config.yaml
n_layer: 10
d_model: 448
n_head: 7
n_kv_head: 1
head_dim: 64
d_mlp: 3584
vocab_size: 8192
activation: "squared_relu"
norm: "rmsnorm"
norm_place: "pre"
norm_eps: 1e-05
positions: "rope"
rope_base: 10000.0
rope_fraction: 1.0
qk_norm: true
attn_scale: 0.165
bias: "none"
tie_embeddings: false
parallel_block: false
extras: ["capped logits"]
init: "uniform"
init_std_qkv: 0.0223
init_std_o: 0.0
init_std_up: 0.0223
init_std_down: 0.0
optimizer: "adamw"
lr: 0.00144
lr_mult_o: 1.36
beta1: 0.9
beta2: 0.99
lr_head: 0.00543
warmup_steps: 595
schedule: "wsd"
decay_fraction: 1.0
decay_shape: "linear"
final_lr_fraction: 0.02
batch_tokens: 65536
seq_len: 768
doc_mask: true
train_tokens: 487800000
steps: 7444
dataset: "wikipedia_en"
Each number is 50 + 10 x the weight over the matrix's rms, rounded and kept within 0 to 99. Layers, rows and columns count from 0.

# layer 2 MLP up, 3584x448, rms 0.0554, rows 2602-2612, columns 0-63
67 39 57 51 34 45 25 46 59 59 58 49 16 56 50 50 58 50 55 45 62 60 40 56 77 67 32 62 57 72 57 40 29 73 47 45 52 40 31 32 52 31 55 47 29 52 56 71 49 40 48 22 65 47 42 50 53 65 52 60 46 50 63 45
54 61 38 50 29 52 48 56 45 41 49 51 65 64 41 34 61 29 44 48 59 34 65 54 41 70 53 57 52 48 46 49 52 62 24 51 54 48 56 73 30 54 41 56 42 55 49 48 38 43 50 47 49 50 31 50 42 43 44 51 58 46 32 38
46 21 64 59 59 41 46 39 48 68 64 47 46 57 35 41 57 38 63 43 64 48 67 55 38 46 53 54 52 55 38 42 58 62 57 37 38 56 48 38 43 38 43 49 50 62 43 55 62 43 54 55 69 39 75 47 59 50 45 44 45 61 34 60
48 53 51 42 47 54 43 51 53 40 54 53 50 52 48 50 60 48 49 53 56 47 53 52 58 51 52 50 40 47 54 45 41 59 41 51 49 46 49 52 44 48 52 57 43 50 53 56 56 53 49 46 56 48 48 46 56 44 49 54 50 49 49 50
45 46 55 50 50 46 46 49 57 42 53 54 47 52 47 48 56 45 61 49 58 55 53 51 53 50 55 49 50 52 46 54 47 53 51 52 47 46 48 46 44 40 49 61 49 46 54 55 53 51 56 44 48 48 46 44 53 50 48 51 43 46 49 52
64 60 61 39 43 35 64 59 55 47 42 34 47 44 59 24 46 63 43 55 50 56 38 53 69 49 45 73 51 42 53 42 48 49 42 59 45 54 54 51 33 46 29 51 68 57 48 50 51 48 50 38 49 43 47 30 43 37 36 67 45 38 69 52
56 62 46 48 48 53 57 46 57 29 59 40 34 56 22 50 70 30 61 71 54 42 47 62 44 70 46 65 51 56 41 62 42 50 47 56 39 47 44 49 39 45 54 50 53 48 59 61 51 43 54 49 51 49 39 60 49 59 40 44 25 56 72 64
62 51 54 50 37 49 52 40 51 60 63 36 51 62 37 33 47 53 44 54 50 56 42 45 40 54 55 49 52 52 52 42 68 53 52 52 61 40 70 58 56 62 39 51 40 76 35 57 65 54 54 41 41 35 31 46 60 44 39 53 42 54 24 61
57 50 52 64 38 42 45 43 50 52 46 48 41 64 50 46 71 49 46 51 54 44 55 56 49 68 42 51 50 55 61 52 38 74 32 63 59 54 47 61 69 53 58 62 58 38 53 65 47 44 65 50 54 49 47 41 43 33 44 46 46 52 57 43
60 44 63 52 52 34 45 36 55 55 57 49 53 68 42 41 66 41 60 51 54 55 55 63 46 51 63 53 48 62 52 56 54 52 58 43 40 48 53 43 48 47 60 55 40 48 70 64 48 54 45 52 73 57 67 62 39 55 24 51 52 61 67 52
68 40 51 44 56 38 47 59 47 48 53 51 47 22 44 42 54 62 62 53 48 56 45 35 34 60 78 47 44 67 43 46 49 56 47 37 68 55 51 48 59 41 42 56 37 63 42 63 20 47 38 25 45 52 44 51 52 47 57 68 57 62 44 56
# layer 2 MLP down (transposed), 3584x448, rms 0.0501, rows 2602-2612, columns 0-63
49 54 51 60 61 57 65 59 36 74 45 44 61 55 47 30 42 65 37 56 41 54 38 58 58 52 56 61 51 42 55 48 43 51 51 58 35 44 46 57 71 38 63 59 42 66 58 54 31 39 48 44 42 52 11 63 54 63 53 43 48 61 23 75
47 57 48 55 50 59 73 44 56 46 55 46 45 41 47 32 41 49 36 55 49 55 49 55 30 33 59 42 49 58 40 38 60 54 49 43 43 25 52 55 68 43 47 33 53 44 38 57 50 41 39 56 62 54 36 58 45 56 51 43 42 52 48 49
43 54 41 48 57 53 55 54 55 41 37 64 53 20 49 64 39 64 54 41 59 52 61 47 44 23 50 62 50 43 53 47 44 55 56 46 46 52 41 45 58 52 47 61 38 64 50 48 51 57 45 36 49 54 55 55 44 67 58 42 53 45 62 50
51 46 50 51 54 50 55 50 49 54 47 55 52 50 51 50 48 48 49 48 50 52 53 51 49 49 51 48 52 52 50 50 55 52 50 49 52 55 51 52 49 44 46 46 54 48 50 50 46 54 49 51 49 50 53 44 54 52 52 47 50 48 52 48
55 51 53 47 41 47 50 50 50 55 52 52 48 53 54 48 52 52 41 44 53 46 45 49 47 54 47 53 50 52 48 47 52 47 43 48 50 55 56 46 49 49 47 47 53 51 51 49 51 50 48 52 50 49 54 53 46 56 54 48 53 55 50 49
50 66 50 69 51 50 52 36 51 47 50 62 40 40 54 52 53 53 33 51 52 72 54 58 60 53 53 30 36 60 57 52 32 50 42 64 39 36 65 41 50 63 55 46 46 29 55 54 27 69 57 54 57 58 54 46 63 38 56 60 71 41 34 62
47 44 53 44 51 50 40 52 48 47 69 41 43 52 54 55 47 47 43 54 50 49 53 54 47 47 57 59 50 38 54 50 53 44 68 47 60 72 52 60 34 58 39 46 53 58 35 33 66 44 47 48 61 46 46 38 40 31 39 46 62 47 36 49
38 35 57 57 74 52 39 54 67 45 48 52 55 58 46 52 45 51 60 57 65 64 46 49 42 33 44 60 59 79 41 68 48 56 44 48 50 46 43 46 40 24 57 49 49 43 64 50 51 37 54 61 38 60 54 38 39 55 76 61 52 57 55 55
45 46 47 62 43 43 55 39 56 54 42 35 56 40 38 52 54 47 55 40 54 44 41 52 41 50 59 51 57 65 55 64 59 42 49 46 45 63 47 41 50 49 61 66 46 38 44 52 43 43 37 61 55 50 48 48 36 61 64 39 35 55 53 55
77 38 57 50 33 35 53 65 32 32 70 49 37 52 46 56 42 58 49 45 60 64 57 64 52 22 41 35 50 54 45 55 52 57 42 34 45 44 54 56 44 60 43 49 40 53 43 32 44 38 36 71 42 53 22 37 52 65 54 41 66 48 51 44
50 42 76 44 46 44 44 52 44 50 63 61 29 45 47 53 48 38 41 43 61 47 51 59 50 46 50 39 58 50 47 57 55 66 47 76 56 38 52 52 46 25 49 54 59 59 66 48 55 52 63 73 46 52 50 39 42 54 46 48 54 59 58 63